Weights of a small transformer language model.
Size: 10 layers, width 96, 3 heads of 32, MLP 384 GELU, vocabulary 8192, 1.94M parameters.
Architecture: LayerNorm before each block, learned positions, no biases in attention or MLP.
Training: a variant of SOAP for these matrices, 94M tokens, 6495 steps.
Each number is 128 + 32 x the weight over its row's rms, rounded and kept within 0 to 255. Layers, rows and columns count from 0. The size above them is the row's rms in percent of the matrix's.

# layer 5 attention query, 96x96, rms 0.253, rows 14-31, columns 0-95
size [151 142 147 134 131 138 131 122 151 136 158 170 149 156 137 160 137 142]
[[ 97 110 196 137 101  78 190 124 121 158 102 199 150 150 125 136 155  95 126 162  93 109 152 118  96 168 140 166 133 136 208 142 101 105  93 133 174 146 160  79 114  77 161 140  92 110 120 127 142 118 135 166 114 117 107 104 153 144 114 139  85  86 177 180 141 112 143 119 129 103 114 141  97 125  88 179 162 157 113 138 154 178 208 131 165 153  96 119 140 122 114 140 118 150 135 233]
 [105  95 127  65 171 112  79 168 136 190 160 128  87 161 133  52 128 152  80 143  83  82 136 124  94 122 177  88 115 168  93 134 106 105 143  91 115 120 100 133 106  98 156 174 112 139 199 155 121  82 150 182  89 117 135 117 113 193 138 142 179 149 110 181 108 118 184 113 173 113  90 181 161 130 102 144 115  96 120 132 164 133 100  93  87 133 143 147 135 127 148 175 110 123  99  83]
 [112 148 200 142  71 187 131 190 110 137 106 121 137  81 158 109 115 133  66 129 165 135 110 147 116 162 144 101 133 167 150 162 150  82  65 139  67  85 130 177 113 114 146 130  98 151 189 174 156 158 120 158 110 132 151 116 146 100 159 156 114 132  93 123 105 160 129 149  74  78  63 144 169 139 107 141  70 139 165 161  76 113  94 141 111 141 175 168  86 144 134 101 145 108 161 174]
 [ 94 150 163  77 176 134 139 151 136  91 119 126 132 129  99 143 163  97 102 136 126 107 165 190 116 158 159 139 136 160 149 111 132  89 117 196 124  83 131  89 133  93  91 107  67 161 132 213 128 111 178 112 148 106 119 107 118 153 130 121  85 147 112 131  98 159 139 133 123 144  86 128 204  89  87 131 177 130 168 148 132  99 102  83 230 187 150 144 156 137 113 123 121 119  57 130]
 [138 162  96 160 122 194  68 109 171 149 104 161 130  68 139 173 109 103 143 120 103 126  98  70  98  95 147 110  69 131 152 146 111 162 137 101 118 117 118 160  94 125  99 105 140 137 108 111 100 123 104  65 156  85 179 127  98 150 142  93 161 131 112  96 109 134 157 162 163 232 106 136 150  90 111 227 122 135 181 117 113 165 153 141 132  70  97  84 146 154 128 133 151 121 122 106]
 [ 84 124 112 143 169  90 179 105 151 158 118 141 161 118 123 152 114  98 138 145 114 196 175  67 194 115 126  99 158 131 123 151 114 128 169 129 161 118 106 173 161 149  84 139 131 124 148 103 149 157 169  53 160 137 162  51 123 130 113 162 117 130 155 160 120  93 156 120 108 105  56 131 138 107 175  59 126 150 129 136  80 110  81  87 139  88 110  90 153 101 133  64 171 101 161 164]
 [144  89 115 187 127 152 174  74 154 167 155 162 144 120 162 105 144 154 177 124 130 102 114 142 154  92  95 102 118 114 124 236 129  28 171 104 150 141 120 149  74 145 157 170 153 102 127 147 138 147 148 140 125 132 132 122 136 135 179 141 160  89 112 120 170  80 124 119 153  96 144 153 117 139 134 132 101 110 117  52 166 143  85 148 133 150 138 173 167  84 116 108 175  92  85  72]
 [102 140 159 113 129 122 130 216  95 111 149 106 131 140 140 141  90 103  88 147 121 140 162  80 149 115 168 125 108 125 135 121  79 127 117 140  96 147  98 169 118 200 164 150 105 149 145 148 223 146 172 106  67 108 151 106 137 141  69 122  91 120 155 132  54 107  83 138 109 144  99 118 147 154 129 135  82  92 111 144 184 142 154 162 117 114 103 159 139 168 240 123 139 100 134 103]
 [144  84 126 123 181 106 129  65 177 155 138 145 136 165 221 154 105 126  99 152 121 138 127 110 122 120 160 108 171 122  86 131 106  60 104 115  62  70  91 189 106 149 146  84 144 103 172 104  98 133 140 160 116 146  81 127 149 124 139  84 145 130 126 150 124 144  84  87  88 127  72 105 124  80 137 140 173 157  89 156 110 144 163  81 115 109  92 160  96  83  90 180 135 136 178 120]
 [127 158 119 103 137 124  97  76  67 100 141 124 187 103 163  98 145  85 120 110 104 180 123 127 156 119 125 167 123 100 163 146 109 110 133  99 201 149 123 118 105  94 140 189 172 125 108 131 115 106 160 151  71 110 127 151 127 197 131 135 109 147 110 127 134 103 180  98 109 143 157 133  63 122 122 112 114 122  67  94 132 104 233 114 219 124 133 105  61 142  90 111 119 101 109 134]
 [141  98 122 124  85 141 159 116 100 179  85 126 158 142  87 112 100  84 163 190 156 113 145 166 149 120 110 152 100  91 166  84 175 102 199 106 161 152  68 115 142 128 119  70 138 111  64 148 153 121 109 119 158 158 180 127 105 169 139 140 178 100  84 128 202 142 127 139 105 134 120 179 178  68 123  86  77 137 146 128 123 136 104 107 152 145 170 102 102  99 138 172 118 184 164 123]
 [ 82  83 143  90 127 179  98 144  85 123 151 153 148 133 139 133 102 137 205 121 137  90 109  70 158 155 136 139 107 181 124 133 110  56 117 125 145 150 143 199 116 116 124 129 115 153 149 133  90 196  95 155 116 105 144  61 139 132  98  97 117 125 105 125 200 113 133 125 163  85 118 143 171 176  69  89 143 171 150  91 121 181 102 102 149 122 132 113 126 104  77  74  78  96 122 178]
 [107 167 114 129 146 122 143 142 133 123 135  90  95 118 184  59  68  91 136 172 147 131 143 138 108 156 114 100  85 123 101 129 190 118 129 128 138 130  86  98 129 169 132  73 115  68 137  70 157 160 142 134  91 153 106 140 169 143 117 173 199 167 159  63 119 148  83 142  92 135 121 105 124 137 143 109  50 210  90 191 142  94 135  95 141 129 121 137  80 144  81 133 116 126 144 166]
 [102 152  88 176 185 160 129 143 122 136 161  92 117 162 136 131 103 130 153 121 144 101 123 133 101 144 170 104  75 150  86 137  82 154 177  86 186 167 121 106 112 116 120  47 147 125  53 167 128 127 167 134 151 148  75 106  51 193  90 126 156 147  91 111 139  94 155 172 133 150  58 133 145 107 132 144 162 146  91 151 108  88  98 126 177 139 141 138  85 118 102 163 116 104 106 172]
 [ 89 100 170 126 104 163 116 109  96 168 116 174 158 145 109 145 177 143 134 106 106 129  76 152 118  89 129 156 121  92 123 175 144  57 113 115  77 145 108 118 112 156 163 121 114 134 109 139  95 136  88 192 114 128 106 180 142 104 198 118 157 153 150 117 112  82 123 127  86  89 169  71 117 150 136 104  99 180  69 126 109 110 199  85 178  97 137  82  48 105 152 168 136 100 133 133]
 [123 120 162 168 146 103 164 156 106 127 134  74 115 125  74 114 140  86 176 151  94 155 134  77 129 132 176 130  93 149 109  90 116 113 122  65 134 107 165 126 126 158 110 117 103 145 135 150 175 158 119 105 125  32 106 109 139  88 110 178 121  85 136 133  98  91 111 149  77 178  98 149 175 147  97  94 153 163 132 138 183  91 166 133 123 162 114 121 174 135 201 180 128  45 121 103]
 [148  80 112 125  97  48 161 110 129 160  81 136 151  45 120 153  99 113 137 107  53  63 123 136 155 133 109 117 110 110 185 156  79 111 189 132 150 112 127 105  96 103 164 101 150 102 121 163 129 136 176 168 124 110 115 126 122 110 153 168  96  89 163 132 109 110 128 162 142 131 101 133 145 165  52 149 155 101 142 179 167 164 119 134  73 137 164 120 204  66 126  99 123 136 145 134]
 [116 153 187  91 138 148 152  75 153  94 113 114 110  89 176 189 124 120  97 140  95 153 126 122 130 110 100 122 182 133 112 185 105 103 121 108 133 109 144 152  77 137 118  82 160 124 168 123 107 101 191  98 109 143 138 158 141 141  72 114 150 141 136 159 105 205  89 108 164 111 129 142 126 176 132 100  92  15 147 117 168 134 140  68  76 132 104 119 157 136 144 132 155 104 183 180]]
# layer 5 attention key, 96x96, rms 0.227, rows 14-31, columns 0-95
size [138 139 139 131 130 134 123 113 143 125 145 152 139 148 129 144 129 134]
[[ 88 114 143 140  67 127  77  51 131 124  80 100 147 122 178 174 157 128 112 134 162 101 163 147 164 105  98 115 151 128 149 136 147 127 136 134 153 130 138 132 160 139 145 168 127  97  82 141 117 173 125 157  82 107 119 116  98 109  92  55 114 180 126 132 111 129 146  54  76  81 126 139 144 126 110 169 172 153 140 190 201 111 160 101 133 199 107 131 156 110 150 114 136 144 102 216]
 [110 113 117  60 147 112  98  96 119 184 184 182 135  91 158  99 161 141  88 104 148  86 180 114 122 114 196 121 103 128 105  94  75  96 160 169 142 115 124 155 131 127  84 166 124 188 160 141 164  31 152 117 140 148 136 157  98 134 129  85 189 136 124 132 135 139 123 113  97 104 135 155 166 147 116 153  96 149 108  91  91 140 118 155  81 164 112 140 196 121 123 165  66  84 112 142]
 [158 143 157 197 104 134  63 109 108 164 144 134 123  74 137  86 115 113  69 164  66 122  85 110 147 150 121 153  89 160  92 111 159  87 119 158  72 124 138 160 140  84 155 132 114 130 115 147 185 115 216 168 133 134 128  98 194 112 121 147  71 151 148  80 169 167 128 124 147  69  87 135 177 111 148 123  95 137 185 106  82  82 148 163 117  98 114 144 139 122 125 130 113 124  92 133]
 [130 134 125 109 143  99  69 163 130 111 107 182 120 116 143 128 164 137 100  83 180 102 156 121 102 182 114 180 104 188 145 107 108 196 145 125 132 160 174 122 105  81  82 119  89  83  86 177 159 130 130 120 137 170 106 138 165  82 108 128 117 140  34 141 131 177 132  83 151 115  94 154 201  88 127  90 157 130 120 124 123 111 148 102 159 109 118 100 148 119 180 147  91  89 160 185]
 [136 105 110 123 147 154 102 132  98 152  91 134  76 136 125 130  92 108 102 106 165  99 108 120  71  44 101 119 111 157 187  97 143 131 133 151 125 101 134  98  93 131 133 127 148 123 123 242 124 189 183  48 149  79 163 147 130 170 134  83  97 112 160 111 103 114 106 177 128 123 146 172 122 167 178 106  94 136 117 131 150 158 130 103 127  54 123 117 134 152  58 144 151 128 157 120]
 [ 88 159 174 114 152  92 179 126 129  59 144 209  96 122 116  88  64 105 118 171 145 154 133 116 216  97 162 125 154 154 141 117 142 117 137  82 167 117 157  96 124 117  76 111 141 118 113  88 165 168 116 123 170 164 197 132  85 125 128  92 114 160 116 113 141 150  93  65 143 119  80 139 114 155 121  85  98  61 147 158 115 135 153 131 143  81 142 105 158 134 115  99 157  87 154 163]
 [117  98 150 166  92 129 112 155  80 162 147 162 105 154 154  97 114 125 186 142  84 199 142 184 156  72 156  47 122 137 132 145 129  84 128  92 140 137  89 162 130 147 135 169 125 174  99 136 113  72 152 159 190 150 170 147 117  89 172  97  96 134 157 101 117 116 117 164 159 165 177 136  85 131  78 134 108 156 112 111 159 133  86 149  73 101 119  91 129  76  95 142  76 115 142 168]
 [125 115 175 154 140 115 122 126 158 155 174  90 108 144 123 161 105 142  51 164  76 133 150  85  90 182 117 133 104 135  94 115 125 132 143 138 120 112 147 130  94 133  55 149 168 159 142 148 208 137  93  94 139 129 150 110 131 162 167 114 124 153 150 128 107 143 217 123 124  95 166 153 137 204  99 159 112  99 141  94 179  32 141 162 114 142  87 128  86 119 155 119 181 131 160 138]
 [ 99 127 167  68 158 148  97  82 107 187 103 154  95 134 180 128 131 142 128 165 104 185 153 100 191  91 129 149 158 116 135 142 125 132 108 131 125 157 126 130 136 138 106  54  86 133 149 115 114  86 110 141 163 151  78  96 139 136 154 165 157 136 169 142 109 182 147 150  86  84  71 117 144 142 105  90 172 148 148 141 137 164 186 109  90 134  81 151 117 200  43 166 141 158 149  95]
 [111 127 143 154  81 175 101  97 144  98  83 149 130 133 138 126 139  79  86  95  71 126 157 138 123 140 132 167 199 172 198 159 105 164 111  39 195 140 120  83 173 156 111 152 119 126 141 119 106 129 161 123 100 172 123 147 111 136 140  68 130 204 119 133 127  94 169 107 124 149 158  95 127 102 127  89  79 178  94 135 152 140  72 136 152 165 111 112 125 133 140 165 171  86  87 110]
 [116 123  82 130  99 136 145 165  99 110 113 131 131 127  58 119 157  63 106 107 179 135 112 134 173 130 123  67 200 164 163 130 100 123 181 152 147 138  34 128 104 134  71 162 189  66 107 110 124 169 176 116 155 132 140 163 144 145 145 150 151  79  60 143 180 163  84 174 117 131 101 103 128 128 104 167 119 127 144 171  85 132 160 116 141 127 112 111 118 107 133 180 130 167 118 137]
 [170 142 158 151  76 185  94 115 128 175 181 170 121 125 158 104 155 101 156 148 135 133 127 165 134  76 118 122 100 162  96 118  86 113 172 132 112 122  81 122 173 105 115 118 137 137 148 111 149 199 123 172  99 164 146  24  99 133  57  91  67 124 110 185 126 177 112 169 128 156 133 168 146 145 109 110 110 140 130 106 129 172 112 142 163  83 110 107 147 118 100 129  81  71 117 167]
 [133 140 177 131 100 113 133 118 137 119 134  96 153  98 102  77 125 156 115 115 139 142 114 123 128 115 157 165 138 151 119 164 177 123 155  98 201 141 100 158  81 182  86 109  70 127 110  68 147 116 182 108  86  93 102 153 140 137 112 180 161 166 154 102 147 181 137 114  93 109  77 123 112 117  81 157  81 134  76 176 100 125 113 165 143  78 104 220  63 150 113 138 133 171 168 146]
 [114 132 103 151 123 112 116 136 115 146  90  85 107 150 138 129 147 137 150 122 136  83 180 119 117 181 149 122  94 144  96  99 105 120 230  95 154 141 115 160  91 121 160 105 116 107 137  88  82 186 135  74 166 168 107  98  94 142 200 150 101 136 171 109 103 106  58 122  99 158  99 162 143 144  93  98 162 150 105 117 120 125 145 197 177 120  81 169  92 171  95 187 102 122 111  85]
 [123 139 108 150 115 185 166  89  82 171 106 167  83 119 127 124 182 103 144  97 142 108 157 124 181 118  82 171 121 103 144 126 151 100  70 112  89 126  80 159 152 135 118 122  87 161 160 174  95 122 153 171  42 146  68 149 149 148 183  85 133 166 158 103 170 200 159 165 128 161 127  79  96  86 108 112 120 135 108 148 168  97 147 184 148 127 126  89  93 120 155 126 114 158 126 135]
 [102 140 172 140 197  79 117 135 139 131  98  88 141 149  50 135 150 127  97 158 112 140 131 121 114  99 105 136  75 118 107 139  96 140 178 164  80 154 109  81  99 142  75 204 148 119 119 156 148 140  96  90  73  78 159  47 119 113 145 135 130 170 157  43 138 143 157  94 106 184 117 157 135 149 108  90 129 152 136 113 166 108 174 119 128 119 106 170 153  94 184 119 128 120 165 133]
 [ 99 117 130 157  91 103 120 105  73 150  87  91 123 189 154 105 121 146 152 136 134 151 134 137  87 125 127 146 188 119 123 136 117 149 125 145 141 130 111  94  82 111 155 149 182  99  80 130  76 113 188 165 152  99 141  88  47  81 146  80 166  69 168 118  83 150 145 137 138 119 111 205 139 135 140 173 161  89 202 136 122 117 146 133  87 133 159 125 188 119 152 128  94 123 136 203]
 [142  85 133  80 109 162  93 172 111 156  61 148 177 132 145 186  52 151  93 117  82 150 109 146 173 112 143 167 161 165  78 132 100 147 104 158 147 135 191 109  78 140  83  61 163 131 124 128 103  63 152 112 107 150 139 151 137 183 126 129 122 110 158 116 120 161 121 111 155 127 112 129 136 153 190 141 112  65 128 116 167 138 134 140 122 164 102 155 126 108  96  72 164  64 137 170]]
# layer 5 attention value, 96x96, rms 0.184, rows 0-17, columns 0-95
size [105 119 131 120 117 118 116 106 119 118  98 104 129 122 135 129 107 120]
[[ 69 197 121  86 152 123 158 165 105 144 118 164  91 152 159 139 135 149 157 151 123 138 134  68 178 186 125  78 124 122 124 124 113 105 182 154 144 125 126 156  37 158 125  98 154 132 137 112 125 107 135 116 112 149 101  87  73 162 150 154 130 135 147  91  97 124 117 125 124 181  58 107 108 189  79 174 129  81 117 164 107 139 128 122 104 168  76 108 150 146  57 111 107 182 158 151]
 [ 60 142  79 103 143 137 149 188 153 129 110 117 135  98 106 133 135 143 131 124 164  94 160 151 134 126 165  75 106 140  87 107 124  70 129  97  95 146  90 138 124 126  45  97 144 148 138  88 211  89 133 135 167 140 120 144 217  85  86 133 142 103 120 159 224 122  98 144 108 146 146 141 156 165 133 112 125 165 158 158  90 143 114 139 138 156 105  93 115 157 160 125 118 105  54 158]
 [ 96  87 110 182  94 142 124 151 135 140 120 144 154 134 131  98  87 168 147 141 156 130  68 115  99 113 127 100 117 107 145 138 162 109  92 141  78  74 157 126 143 141 152 105 182 107 124 131 156  78  82 155 106 205 113  86 178 173 207 128 135 105 121  63 150  95 104  98 107 104  96 171 124 129 180 156 108 123 153 165 129 111 125 146  61 135 155  60 169 110 130 132 188 143  69 109]
 [143 125 117 128 123  99 136 140 151  98  74 170 155 105  95 152 103  89  84 170  81 171 166  57 131 163  96 192 136 176  98 126  81 127 131 144 110 106 121 118 101 120  80 117 137 123 155 117 107 147 122 107  64  86 160 168 177 134 149 101  78 128 126 129 216 160 161 106 149  80 173 109 112  86  95 101 122 151 101 122 145 145 179 173 114 100 113 136 109  94 131 104 195 107 183 164]
 [127 128 112 132 164 118 126 175 116 144 160 119 134 161  33 120 125  64 119  67  88 118 115 166 106 117 116  87 153 172 181 124 132 123 101 155 153 150 135  92 118 109 156 114 145  82 100 154  95 155 147 103 154 122 171  92  63 150  47 166 134 137 159  87 109 141  76 149 163 195 115 119 165 101 149 169 164 176 126 119  93 148 123 162 163 185 134 114 132  73 145 116 165 143 112 175]
 [154 185 180 162 192 133 119 117 113 153 162 156 140 152 116 130 160  40 110 145 131 170 115 149 130 131 157 163 134  91  86 151  84 119 145  98  68 137 114 171 149 129 157 142  98 158 121 166 141 126 109 149 111  72 102  50 126 156  81 157 111 124 136  66 141 179 107  69 122 129 116 128 136 112 113 138 148 123 119 135 139 109 168 100 111 133  35 136  92 123  71  90 156 133  95 191]
 [174 129 155 112 129 146 110 165 147 112 224 139 101 116 145 123  99 120 181 100 129 138 150 147 175 171 126  87 186 136 109 154 206 143 103 189 158 107 144 167 136 109 131 104  87 116 170 113  81  87  88 110 153 139 141 146 107 119  84 159 100 140 120 145  98 153 138 148 188 117 145  59 174  90 123 126 117  57  94 108  88 107 169 102  85 110 146  99 109  80 130  88 104  92 122 158]
 [134 120 118 151 102 148  90 172 147 139 100 122 133  66 138 164 123 103 107 149  92 182 109 122  90 125 108 169 135 192 100 125 133 110  89 151 155 144 134 176 136 173 167  90  63 157 195 125  72  44 151 107  73 130 170 128 135 141  87 103 163  99 103 129 109 140 175 185 131 154 153 146  87 125 114 154 102 114 117 105 154 174  53 147  93 181 138 153 162 121 111 101 117 155  94 158]
 [137 100  99 149 111 103 197  37 149 182 166 180 153 164 163 175 151 176 124 117  99 130 119 119 156 130 135 156 101 109 127 123  77 140 124 161 158 180 104 123 170 146 126 119  75  79 122 155 141 109  86 191 139 143 109  73  96  98  94 107  96 107 149 183 127  83 146 109  86 189 129 115 124 124 152 142 155 167 106  93 167 167 135 160 133 119 151 100 175 148 118  77  97  92 143 166]
 [ 87  76 156 129  53  86 180  64 217 114  99  86 158 178  72 103 160  73 155 123 199 151 172 152 152 101 114 141 157 101 145 102 137 104 127  95 145 204 155 153 128 180 115 126 155  56  89 112 141 155 136 115 131 169 129  94 150 168 126 134 156 156 129 149 144 136 121 129  94 102 133 106 143 121 132 113 118 162  86 137 148  97 141 112 122 163  83 131 118  90 124 150 159 143 151 163]
 [152  71 144 146 151  88 111  83  96 183 138 125 218 173 147 178 133  77 138 195  86  90 115 124 108 181 164 164 125 120 186 145 152 145 149  99 151 109 132 130 122 128  40 129  93 114 100 112 153 125 106 111 132 172 145 117 169 149 116 158 159 116 121 125 166  86 129 150 139 143 149 125 134 119 145  69 156  98 103 192 116 163 132 124 147  88  82 114 192 123 135  54 150 120 134 120]
 [ 89  58  97 148 111 127 170  89 104  81  99 125 131  96 132 116 112 161 121 160 183 155 108 115 160  93 161 147 174  77 119 159 135 119 198 136  92  79 102 123  68 223  97 158 124  84 131 120 130  77 137 153 116  90 128  80 116 118 194 110 154 107 174 101 154 144 152 145 132 129 158 147 110  93 156 155  96 198 138 101 164 144  88 132  84  75 130 106 129 122 112 131  84 124 137 143]
 [145 104 151 119  81 111 144 159 125 165 157 152 174 155 106  96 128 120 119 141 183  92 132 107 116 147 121 167 130 195 133 132 106 118 138 129  84 114 134 111 103 118  89 151 136 123 193   0 122 176 138 168 104 113 149 118 107  94 149  94 146  90 133 167 163 118 148 152 123 106 174 160  93 103  47 146 141 124 126  86  93 113 144 108 134 107 139 108 199  79  93 159  72 111 151  95]
 [119 134 126 124 120 162 135 131 110  48 163 139 108 142 134 107 126 190 139 123 133 158 150  89 172 140  98  57 122 107 125 143  95 114 163 157  85 128  96 111 131  84 143 189 134 115 186 116  98 130  71 134  51 172 134 116 107 158 167 111 123 142 148 150 131 138 124 123 198  63 162 193 173 128  73  66  61 151 120  60 129 129 133 129 100 129 160  93 102  99 132 134 154 142 120 105]
 [157 119  94  62 133  74 132 127 131 140  99 102 155 117 124 150  93 105 233 185 139 160 186 119 143 129  53 139 172  83 136 139 165  50 107 107  76 140 123  86 103  80 147 129  92 140 104 125 119 117 142 147  98 135 138 116 182 108 157 108 130 101 147 152 158 152 134 174 149  96 141 198 131 103 129 132 135 101 185 109 144 114 103 104 164 163  65 132 147 111  88 119 112 180 135 138]
 [ 99  87 131  89 134 143 132 175 109 133 135  98 194 146 126 127 142 111 120 113 150 141 127 157 139 167 113 138 130 168 109 125 131 148 132 149 188 123  92 163 127 164 127 143 139  65 142 159  85  90 112  81 170 163 162 124 121 218 125  88 170  88  87 162  76 153 157  60 127  79 113 208 159 114 106 107 176 151 153 102 146 137 124 118  92 138 160 183 143 193 120 131 155 163 102 179]
 [137  91 132 138 106  88 139 168 139 157 140 134 103  73 148 162 170 116 122 113 104 176 135 125  44 184 152 140  50 136 148 160 128 102 131 153  82 116 161 132  67 139 141 130 151 126  43 133 111  77 131 123 103  86  92 136 128  71 140 123 115 101 125 134 106 109  98  29 124 139 158 163 163 142 118 180 171 133  63 131 113  85 160 161 158 102 131  98 110 121 149 145 102 182 121 136]
 [133 135 177 103 163 146  69 132 111  88  93  83 142 169 131 108 162 126 117  99 141  84 118 144 138 125  59 120 119 149 119 122 141 117 126 137 127 135 109 123  94 130 118 188 102 170 210 164 104 120 144 144  43 165  92 158 116 155 160 110 185 183  71 141 109 162 159 132 102 183  75  98 151  59  96 108 116 117 111 147 140 107 112  96 134 172 172 107 113  96 161  99  96 157  76  98]]
# layer 5 attention output (transposed), 96x96, rms 0.176, rows 0-17, columns 0-95
size [113 122 120 127 119 126 117 113 119 117 103 101 124 111 131 128 111 122]
[[122 113 103 128 147 129 136  86 150 163 151 158 115 180 122 138 104 181 139 134 141 138 105 134 116  88 136 118 115 135 109 125 107 146 144 128 136 135 115 160  93 174  75  42 163  99 153  71 137 146 108 103 144 197  93  93  78 145  72 118 196 120  84 119 135 145  54 118 133 121  86  89 138 125 182 141 104  47 140 183 177 142 115  99  85 117 109  98 105  77 107 179 143 127 156  85]
 [122 102 103  81 123 151 143 198 146 140 141  92 129 144 116 138 148 157  54 163 184 131 103 162 118 125 116  89 131 164  81  93 140  98 141 126 117 160  86 119 156 109  81 100  71 133 131 155 157 104 102 147 139 156 165 168 149 180 128 103 106 144  91 134 154 155 134  91 101 161 117 196 111  61 140 141  94  97 196  67 122  89  98 134 145 180 125 104 103 166 122 156 135 194  63 120]
 [152 120 115 100  72 109  98 117 152 103 160 206 125 115 102  93 155 140  96  95 149  83 139 131 144 156  90 140 160 107 141 142 115 175 109 156 122 159 105 148 156  81 136 157 125 139 138 134 142  80  93 105 136  80 127 177  72 140 120 103  59  91  82  86 112 116 114 113 157 117 139 127 103 140 210 152  88  46  98 155  72 163 144 132  40 132 139 149 136 108 157 129 134 181 108  87]
 [138 198 195 141 144 144 166 177 133 134  84 130 159 106 129 132 155  91  89 104 124 189 143 162 166 158 121 172 110 159 151 138 165 121 112 110 167  93 131  87  96 173 138 111 120 154 134 174 149 163 165  98 112  96 165 173 137 145 117 167 113 175 117 102  87 172  89 117  84 142  98 104 167 143 156  79  84 123  83 151 126  65 159 139 166 145 128 114 112 146 176 130 162  91 127 217]
 [172 132 130  92  84 189 125  77  90 130  42  76 160 131  99 167  82  81 171 190 114 100 123 126  72  78  65 103 140  89 137  87 127 109 171 113 146 107 170 118 109  88 108 150 134 135 132 136  81 133 142 102 159 106 169 130 141  78 126 138 150 102 151  73 179 128 129 156 133 144 163 156 145 125 106 116  61 107 151 105 123 138 121 157  86 100 150  98 116  63 151 157 100 162 116 125]
 [119 137 181 130  92 123 140 142  90 146 134 120 124 156 126 115  99 129 146 153 159 135 109  87  72 114 151 103 135 163  77 134 101 112  83  57  84  63  99 177 152 166 137  85 113 136 152 131 162 160  93 155  99 111  89  72 190  61  99 157  98 112 128  39 183  92 107 108  89  98  86 138 155 163 113 137 106 160  90 127 105 117 154 126  57 148 102 167 140  95 126 141 150 130 142 154]
 [137 120 107 151 100 105 176 157 164 125 116 141 151 124 139 110 117 114 169 135 161 135 157 155 133 145 103 133 186 100 108 158 171 118 124 183  63 123 161 119 103 149 148 170 130 157 196  85  87 120 134 119 167 212 132  82 194  87 154 147 127 137 169 165 135 162 110 149 125  28 191  74 141 144 139  64 142 113 179 146 161 130  90 105 128 117 121 108 137 146 126  79 130 151 101 154]
 [197 147 173 125 104 120 115 135 160 176 137 113 119  88 134  87 130 140 123 124 109 125  83 133  80 125 126 162 103 127 170 159 150 157  66 122 180 138 143 116 112 164 168 155 174 109 120 104  60 148 141 172  81 145 154 176 136 156  83 132 165 181 141 128 154 164 105  98 143 117 223  92  93 188 107 136 121 105  89  98 188 130 112 126  80 167 128 134 120 135 116 152  74 133  69 162]
 [112 166 131  89 196 165 116 123 113 119 155 120 113 166 161 123 196 141 168 149 111 116 112 142 163 133  93 106 115 125  85 171  94  53 121 124 113 159 147 195  96 101 123 164  91 119 203 102 131 149 154 181  74  80 117 144 176 156 157  70 109 112 180 135 108 120 181 102 170 127 142 139 109 172 104 130 100 152  85 106 158 141 120 127 110 141 131 164 151 141  83 149  88  67 178 125]
 [121 148 127  94 102 128 129 107 115  73  87 145 131 150 164 155 116  84 111 204 145 130 184 138 146 169 147 126 162  89 186 130 156 150 132 156 145 128 131 130 158 123 128 106 109 102 129 121 218 145 188 148 108 158 137 167 161 161  97 141 125 129 170 136 146 154 155 139 114 152 171 153 126 101  86 195  82 155  96 157 121 159 202 111 179 135  88 146  84 140 111 182 147 176 198 165]
 [ 93 136 168 102 195 158 126 163 117  80 159  92 178 130 157  90 172 128 141 187 119 138 123 116  99 176 152 159 160 121 174 108 183 162 146 142 110 105 195 127 119 143  58 165 136 123 158 132 177 117 113  99 141  97  96 131 176 114 110 106  85 100  96  66  82 162  95  94 132 124 146 131  85  91 142  85 103 126 100 153 127 120  98 118 114 113  58 118 165 164 130 152 137  49 113  95]
 [113  55 121 139  61 110 131 142 149 161 132 129  78  55 140 106 147 107 127  99 104  86 116 145 167 139 134 150 131 136 120 164 159 160 191  82 110 114  95 137  52 144 141 112 194  98  69 126 198 126 109 183  63  88 148 159 143 128 150 109  96 123 173 105 106 177 104 172 144 163 136 146 133 162 157 153  85 155 103 170 120 133 103 120  92 117 157 140 152 141 114 176 106 106 153  89]
 [ 91 111 101 115 139 136 157 136 127 161 125 129 145 104 102 114 148 153 186 146 167  74 162 128 170 153 162 167  88 117 121 129 152 148 185 108 177  91 109  72 138 100 100 105 129  94 113 106 185 129 209 163 140 120 166 108  90 131 151 118 153 194  69 112 127 125 133 182 165  73 115 109 124 152 114 112 136 142 104 162 103 118  33  79 183 134 157 118 135 151 155 106  84  78 101 158]
 [111 130 146 145 115 139 124 165 118 117 153 176 126 155  88 152 104 146 141  61  87  78 126 136 206 119 101 159 130 138 120 128  89  93 153 124 151 163  65 151 174 130 150  97 105 173  94 132 163 159  78 108  76 111 138 130  68  81 122  93 127 132 120 179 102 119  85 174 151 100 139 131 180 167 144 108 187 127 145 116 118 149 108 158 173 107 139 114  98  87 156  98 185 124 115 227]
 [105 133 122 124 144 144 173 101 157 128 131 157 101  88 192 178 144 149 111 104 147 119 111 145 133 137  93  94 167 130 134 143 130 140  97  87 138  39 160  91 106 137 138  75  81 119  77 198 144 128 105 131 140 134 122 170 133  46 119 100 104 180 108 107 136 186 105 102 132 115 118  72  57 114 120 220 116 147 163 129 106 143  96 118 142  80 105 128 106 108  86 105 112 142 140 190]
 [141 133 159  90 133  84 175 115 157 180 126 128 145 131 137  92  94 112 138 149  60  58 157 130  90 126 144 103 176 111 118  59  91 148 154 110 167 162 109  52 150 152 130 118 130 115 131 132 138  75 151  91 101  87 133 186 153 117 104 114 189 125 125 183  99 150 113 117 149 160 128 151 118 139 149 145 153  79 153 129 176 170 185  95  93 143  88 161 204 139 147 123 114 138 161 189]
 [135 131 141 113 116  65 150 157 122  95 125 154  98 164  98 137 186 185 167 123 125 106 201 161  61 126 165  48 110 142 146 109 142 110 123 173 116 148 164  91 100 122 159 122 106 168 135 170 161 101 146 120 123 151  94 127 111 128 142 185 110 140  94  88  76 143  85 130 140 151 132 121 175 158  50 153 116 142  95 160 153 103  65 169 117 185 169 123 175 128 172 134  91 139 118  96]
 [128  93 149 122 111 116 141 126 123 155 141 161 168 134  69 118 150 142 163 122 155 131 143 109 119 178 151 243 169 123 147 123 139 157 118 145 117 153 139  89 147 124 106 141 136 163  94 108  89 153  77 182 102 116  78 118 165 119  81 101 119 104 138 191 169 117  93 153 112 158 187  97 111 131 137 129 176 160 136 118 171 123 207  89 216 180 157 117  87 120 173 160 112 120 119 126]]